Each number is 128 + 32 x the weight over the matrix's rms, rounded and kept within 0 to 255. Layers, rows and columns count from 0. Numbers have three digits each.

# down: layer 3 MLP down (transposed), 1536x384, rms 0.0863, rows 643-674, columns 0-95
# up: layer 3 MLP up, 1536x384, rms 0.083, rows 644-675, columns 0-95
down643:122163162162151135123137115123098104190145093101166125097125146121125110092071084140052128138113115110110117151130101114108082161094138155161104167152233153106061090107137138130136089164153097128102145097117166121113182104121173152138174139115171113102117134097134083108197177138182103085
up644:148097076137112118143139129137080092137136204123166155181145140135150139164064132118085148134153112049122180135098154141128068155149118126135117139187129116101069122103145142148093149134094142166124175157177137131076091141185119143155135176109081175116126185100080098111168161146106124185
down644:079143163134094177112215085111148146104125093108065102081099137128161098077116088100132173140130141159064123182106121131133151108136124100078117071121188101095175113142173138165184115069141157110134140170141111098125162073130157143139139141154147127107140108113138128147129138089165172130
up645:092102068167150198169135132145051126191119121084107103098099120114139072138160144131128161058116118128078164149118223085162105146162116136223089106174096122087141132114158119107069108107149120115122113125146113160113127121161150122133083163115156152142136119112153157151112179175175145109
down645:127121124153058163117136079106149137167159110144157073186143150130153131165136118113153120139118154138130085113142169142094112132122095157120128136087081153138162145126130149093158196158155093112078120110128133134122178147136106139119112140137149122163108186133075127112170097150080121118
up646:210084108168119129142143152121056112128153118086078105155158126156152163119088122112140144172170092114106170146126096109110058105160119132083165132161101127138140128090171047115145146138107161155132137065102112092109125190125109096088100166116107111139160186086139094172106160146143161162
down646:123158079096178084125152130120150109148156154083146155117111136074116127166170084151097103138113168143161113111167106085194172140147115131126146134134098126117139124110126186121126112149154136124180124135157104109177103142111067177161142123125100200147069108120109115132101158122151128106
up647:198115117158133112090123125111163123093114150121126171087106158109108149100103159158139117073053122111134112103164116115189104167161071159085141162169115098158099114095097090122137129103117114134104141184173179179134122125142074095150178120114209177149108148160129109151081130115118122127
down647:079158144190112153128066116121149092172110126127143163151139087110131182093094162094186108141155157085163107116192140118113099113063090092141111142147136064103093176118177116174076153093133098161108110148184148101101133126141094195135171161114166084128161097134130110123143140151102140087
up648:096154142094131112087071108161154093036115129190144139133160129120109175129167135157112112152164107184206137111179091156113151113141117127167123125107117098136089172124155157108157103125086138090201105153138094135129173097141108126074132166177104090167129128163109147183212165139098202119
down648:189127085098149154146156175070133148143167135098112102112116132140169144125148091156167109159074134080187182128075158175058102118120104186106139106132129119122116121143079164129145158101158149139088173081130069090126128153078138144118138130117057092116127112120089120114143135164111132125
up649:137131155092202112067127111095113094118136142154135146153227159109097103107104107116107124138107125073158095138120065059083161136123129139104089123124145146141147127153077157132160129159102145138159118170119109155155166126135166146086128191133102146146161085158145115110142119143101144114
down649:119103123163115094181081132187127150020120103127137078124149149141113148158106160148049117143143163137160153139147115074101117139122104122133106135131124097144146102150055138094125138168095137162133152206130117056126049132100098140111110118118082177131110128092151136156079097112079109100
up650:145190130164135137156063098150166104194100114131152157123150113114126194066134093192146192152130087163108104152112125109165168150113129182147107137125137100102102121154134245076091143107081117141115127132154147170109038172139130091202151145129085052043118138160165132156116167104164135186
down650:141146122069079159146133086113103118082138128119152062149134148105162109203145117117128170113124162134144119167138131131098116123110144139110123115145114171100112132184121108121207183134181207163175122116198172173025153078196151105119163145182124177185152128141087081160143141164101130092
up651:163135174077088166103111108135132093131165078129137118058161147097133145085128099126111089076160132091166077132111067045113134167143103154122142138156188145129146133173140159104163140133123178127124127176113138166169207109174089141112112166107150110084125069144156093174121085147100127101
down651:092107116114197095164127144149166151100101153114156097145087128147136106118123174125120151116186142130073143144106173126108105110145164124129139137067143112144129122154110112087106098124084124077135152103167187164114131174135121130072104089100090134139158121149097161085082096119129093103
up652:153162120138059118153072115133165157147141149070139134107124108104127097095096150111124136125136153044127090099103081158120178179152076083165108084143110130081131156185130166117144099163150129146132128152130099185169162087164176078088158154148131116137117116080107120067146152122180221134
down652:106111087065159122111171120095096075149161165108103146164108176197173164169141086115196159121123122135181138145095134091080131098157115122136180098144170189154112157157135088163159167130103086085097108093105155115164137136133116119193056151152112131105093131091129152130101155141132190141
up653:173154165130167135068076119132117075160152135163077078118146139075135118092102177081154189126099106130163161149099118141117119113090129064129165165119128106061113148127158158079114102120049107152140104105076124105127107057115167174161165113089151108106123124140114135135122100098125085142
down653:116126113170197098117197120151150115152111115137107145138102109172126108121144125100145091149154069110122096181143122076165168153133071217101094124131110108135175100124114118113158160113129133111085155121166124117126106143147109129104071161185070153144148152149122107155138130091080162118
up654:177181102115125110123180073131152096157106176148168087149166083126105134119105105154096111130069072115136165149131165105123076180106192124116150115144106134159149113112102117126164137136081123158075110083109145118154073147180111133124128151087140068190156171171155111154111194091072159104
down654:165132148113116218148108094101128183104152124123108144121135158128080156157206167117164108147150152090112099140086115119093175137156083106110144116142068145078130120132137119188190128135125113126165098174119145115091146189105152124153148168093146122183115066086107163157149136205133183095
up655:184123094133139176125168177066150113113111143086122179123133171120052123133101168204161122105107133128204082122151117061203112162026123150162123139090164151123095144110102136111132090196034073129117098079134153166085169108118082113161119207145172164184130155152104093113160092171132203132
down655:173152132130148105140169103164089138114088118115117067102124145146145177097111119091154151124130110089162156161078103145135116046100121049137084143128101153152098114120087137141113128140060165165147081146162177147148084180139127174165089147108147099153122152153143167165192189081183130079
up656:072098122060081124144122137176163080173194144217160110136086113135158122179101184136102158120089110159111139157100084177127139132213126104111129138130102099129074122143087100133132118153117159114128095157128209154175152188143091132208129123144163044147187097110130116139163144117150122105
down656:145112121115159105107150065137126124156131146119104121210135112102138107103152156098165096074100185092141115134184186095109111180119119149140088086176144116114154134120114171099164189139116125144142062120109136125142158158120115132177139159103087166118141191114140134147122148111116119167
up657:152104138123102093111104174144150163110135120147157098129109108075157121201168140137164138108140119176125159085083132094113153130117116129158167111180080112122124099111163168121158131179126160073116114123201117128085101151138157128153151159133100130151096161154050114123155178116074167168
down657:175159130145135156121135112109142159183188096112095130177133091091131152183089132096153097138076051161099084106171092176063131138147093133092157166144122208172086098148163125111128130109154141080147102063145094165131132122145184184158164155144104138119116153142122114090083168066125143088
up658:172150162174140132099087153151070125111167120113073099132049117104148137135184100103093097144093122100132077104113134188040146105138145116170058113146116170137162120096117182111085142121123132125113171124102101129104099139142098117186087131158111154119134094134088175141143154148188114186
down658:082143158150106090170127146095159134122067121094113111119119141171152147062095144112170112077138176107094141140082102115142091169216090084076175119157161134087115094169169114152151165152159119115116050128115166083157120092111096066154161128068123095114144208115123160086138134113184130094
up659:115180093179182166158161162103141120118104154154144143114104132166144106175105128076147126074072076154106046175077104154106133111146125171126163093156090169195062138147162196113102095141095122154201158120139153123114173177102158117084076176093118142144132170165063145098085179180130100098
down659:135125169155216135131157169107155164136113138094127129111146107101154118135174149173202136079108148126101096142138112108142124113135152119168165063121143083136120092088126137150134154153093094098148122114099109126183087124109120131119116111114093141092188134122172127129114147141129093182
up660:097150142113134127143110124104147130163178144120147093128122192104114140068242162182113071098111082104125140169083169138093136086148122126110045125171107118153131142089109145123120118157112128104185164136121120154177139094154122080128122137146180088142147146090129149137122125095106088107
down660:136115132157093121177093161061154115117141119100109114138094118116107156090145081126114141087141115068105207108122125108160096122163100107081155173136073102097126087147146086120165127085092143112125131147162141153110161106116146084133159160131098189122171155097174137157213129081097062157
up661:059169144140172151153210140110112162169128099149143066125167177097162132152099157060102150205120088069102149139132113124203158114151100167204160105073162132148125133075161114118146168174105154058172129111176165143126094113088109098077149089095111189165104162143130061115133115148144130076
down661:136059123141094142116075099167160123144148116131102194102153136141066127156084133124151124134146150159164092086116141173113142099154144127132148082079054086146106145078102136159127098139169138132171153143146118131129150181081132153134097197139110121189141155157071104096148151087118105152
up662:121133145153143162143129184068052112138193112136170141089138079144155110097112102135159101106119125115071124129117084137050171109142130109107108156074113132059108115127088118153180178170156145160107120150120076123136095153072097135125106162145143075141144178144161150103138073106142146121
down662:108084175077111204156134142107147203142110071120175163121089197185108116090084196119125121191035156115148096069091173136167176162152123122141190119185081150138155138142182085145146134129110136141156123131121123167130180116175137150137086147167128109093152134141136146180132139168143130110
up663:132138062147134105077164127172118124124088080099128082164081152137092089112167148105098147165114158151052138124075126059035108121136166168186134137055159147124200128124094119122171106116101157145099143171103116139051174144149118090154116111103117123155144153134149162171131131202099125150
down663:147138180094160140071142153150131193097149058080159134121076104090148151152135163123166083105139197124169148142142105167132131172158147131091127073161084116161095106120134163182082119130129171103114111104141138134127113145125171156133141161138096157159091116072143131169124099085134137145
up664:080034142107158103123143080079140129106176143084128112124115163133142126095120149136179102179142093129118150158197113131164127122128099080137135164121135167124079184168191094135136109126194117126136143160194150149176199105161127159140216118135138151113114145150062119179136127076153107088
down664:166153152137151100085134147155123065085172146090128120089194070122130071128099095161159099063051179050143096094118131137135147044164091062152140093174089166137051134092113101118162152124108066114174066039139160168135109146049124039063096090121091138133088126174200111154148136116130136082
up665:118090147168169119101177093083182074156144145108104161141161138090125119150156127153088127133108139129112086217181105155195162125119131223171079108152185140149125165103161095102067160148156183170105133144124136073100104150148083124215078158150170130115120145070141128154125095144039117161
down665:104149148149142138115187137136143134093108129110136132101137122125102119146112178103122167162148099097131104125100148159131055184137054045145162136076111116116150194117173121175139123144176088119164070144126102139118093128120145135093136106137166095141138199162138147083125133130125107162
up666:120147163143136105136069047146145137159099133183170129127103184121112150188170098140109175226080076124161107156106145100107104147157165124137137097121140117195161104077090085124151148151146212128108193085212083146101166138169098120067121213076112170137143112117161148155118142073119140105
down666:105120109116090168169237080078115171189130095116100147152161102123105140121074126089155106129213114116163125106087117164125165088129146147177124148126069123175087088124148063141146081106111121127132133173131149116170181136103102118154132123143104167084105121141119177123088148150153162177
up667:077105121124164150110110132125139181104151143173158143144082109129104175117130119114118134134143097087178118135130116138150165020133067125159177135086155123158173110201177165172165125099126139154094202112099098109177058152123083126138181122124138135086133076134103149115109094113119089159
down667:158128126182138150122119119097127122104124127126089119139152119110147077108136094174137131096123146140085143136130103146118212192171099150101116136124120132127108148130090128112121106159125109105140106116088125146112206120143192137142147110118116132161144157123149072086134171066129125122
up668:153091144176122058154117159169094142122097155155194097112156138169144066111101140075184204148128107168182073125060159118127143115130084114224144154114121117071144128166118161155115152114084145100032163135139067109126134151118172163102113153089151147143048097069149091170123133140147092121
down668:096163208118071165128118087081105163108122141114089152122154115156112141110180166182079130115165125219093138137126086093131125088195149085087141191122080202083161160153201078143156076149147168085076097107108161145100105101129215101161092119114200110172083129112185177135115087093110105135
up669:118154096154082124069151151132084163107116084079167132159165180125159158175045157117156155129123139094159158179129152128128177194131082166117088076131088122171119098123213101124130149127136145146147122139124148170135131120145125136132072217125126115138142063113135142176143141113119079127
down669:115084167105090114133155116134211132134096125138126161152185133123171145076143149114105111104101080125126181079154173085128124144143115172106120133158108098119129235164157061066113146134136190181166166096156120161129112100080124132134065153150074099142136137106116071071175142088166198106
up670:086159075142125122108093119108128086136128132183155074170106125119141062156125161214188164141117151184122123152166119118194161150112116173127134085139111191157138108158140181122153121143195154095107175151131101102070123113112119149128132164081140145192106171090151142133069118160123111142
down670:143128147150129143162182097178106130142141105128110146099105171154088155126145111142132116138126147086161112156094120066163165147092115086169086207119126163085138117082088120088110156169085130127170118136168163152095120134080153149150076144102100125127124148098136104090120148072090080158
up671:115134148070169155136111146100036130114134042108176132042141114138125164118178131141084113165152155103177172143126170165141144123161158128156091156106102127100106159077121135086146176122184081107115116145117105148093171102127132084091116092133094139164180082165125105068154121113107136138
down671:148101109143157124160129145154180117110173128197168136097152132115212096155128118126141113115130146088096102130178091076075098110110113147132121130093179137118161136118116142188128069095118157105136119098165100153162128159159107162138136128083155121142078112108063177154121087091119125089
up672:130120142121075084104214106174151146040162140114102114114139119098169084121166137097112152108158132132118066126064167142097104095154145141138114108136071085162095179182141130123097156159173087137199119132132160156099131120103114132130061127112118153101148135163145123115139068154101182071
down672:130152150115214148191077146109100118141167089159180131116147090148090132114117122198118132144142172159121171076147119102122146089090092169101140153118151097093184157084134128142140129137132138136117089137092106124180129181132130125103135176136178101065140123075096125133067111119170087143
up673:174152158138076173136107165149132176119151120125098107106142112137084116132142148091155097109111140111112162092133181136173063126121142122138177128119092102088096130116149154100120121152153106149175134134122089159109138108127103124135104140069102112152182146158161119136123116151077135120
down673:105177105127132092086142104125187086087128112175135103158094108152169137151186127173090119192132165180145151122131161100119234153117059097136157135101141118126149118118166123109140080123170135163153161148167135134122086163179075163103180131150152083131107045072173111099164134164160101151
up674:171156156094127104130050093132095191111084091153127140130086152091147095150157084059103154166075147134171180072142149164142143184138057151080151072120110047145138140142147131127086118064157115122105102130152127138112116103133170129191203113130155174129112152194112128112116093145078105105
down674:148139148179188166097200133100169083150141142092110113173164085154140118175140174095182075097119101114107107179149107123171163089087140136152143072129139204157125137106078107117079078143147150084159143112130158091097085111110169093077180155094109200161185106108116147109108141148159128156
up675:151171177131110115102119133145184112176121144146073169096081161135138134132174107155164126153086152113091158102166125103152151093180129110137171107129172060098085146066070107197130087152156111089152086094158135150108136128124151132156151098121181141108137181101157088114141109094137100103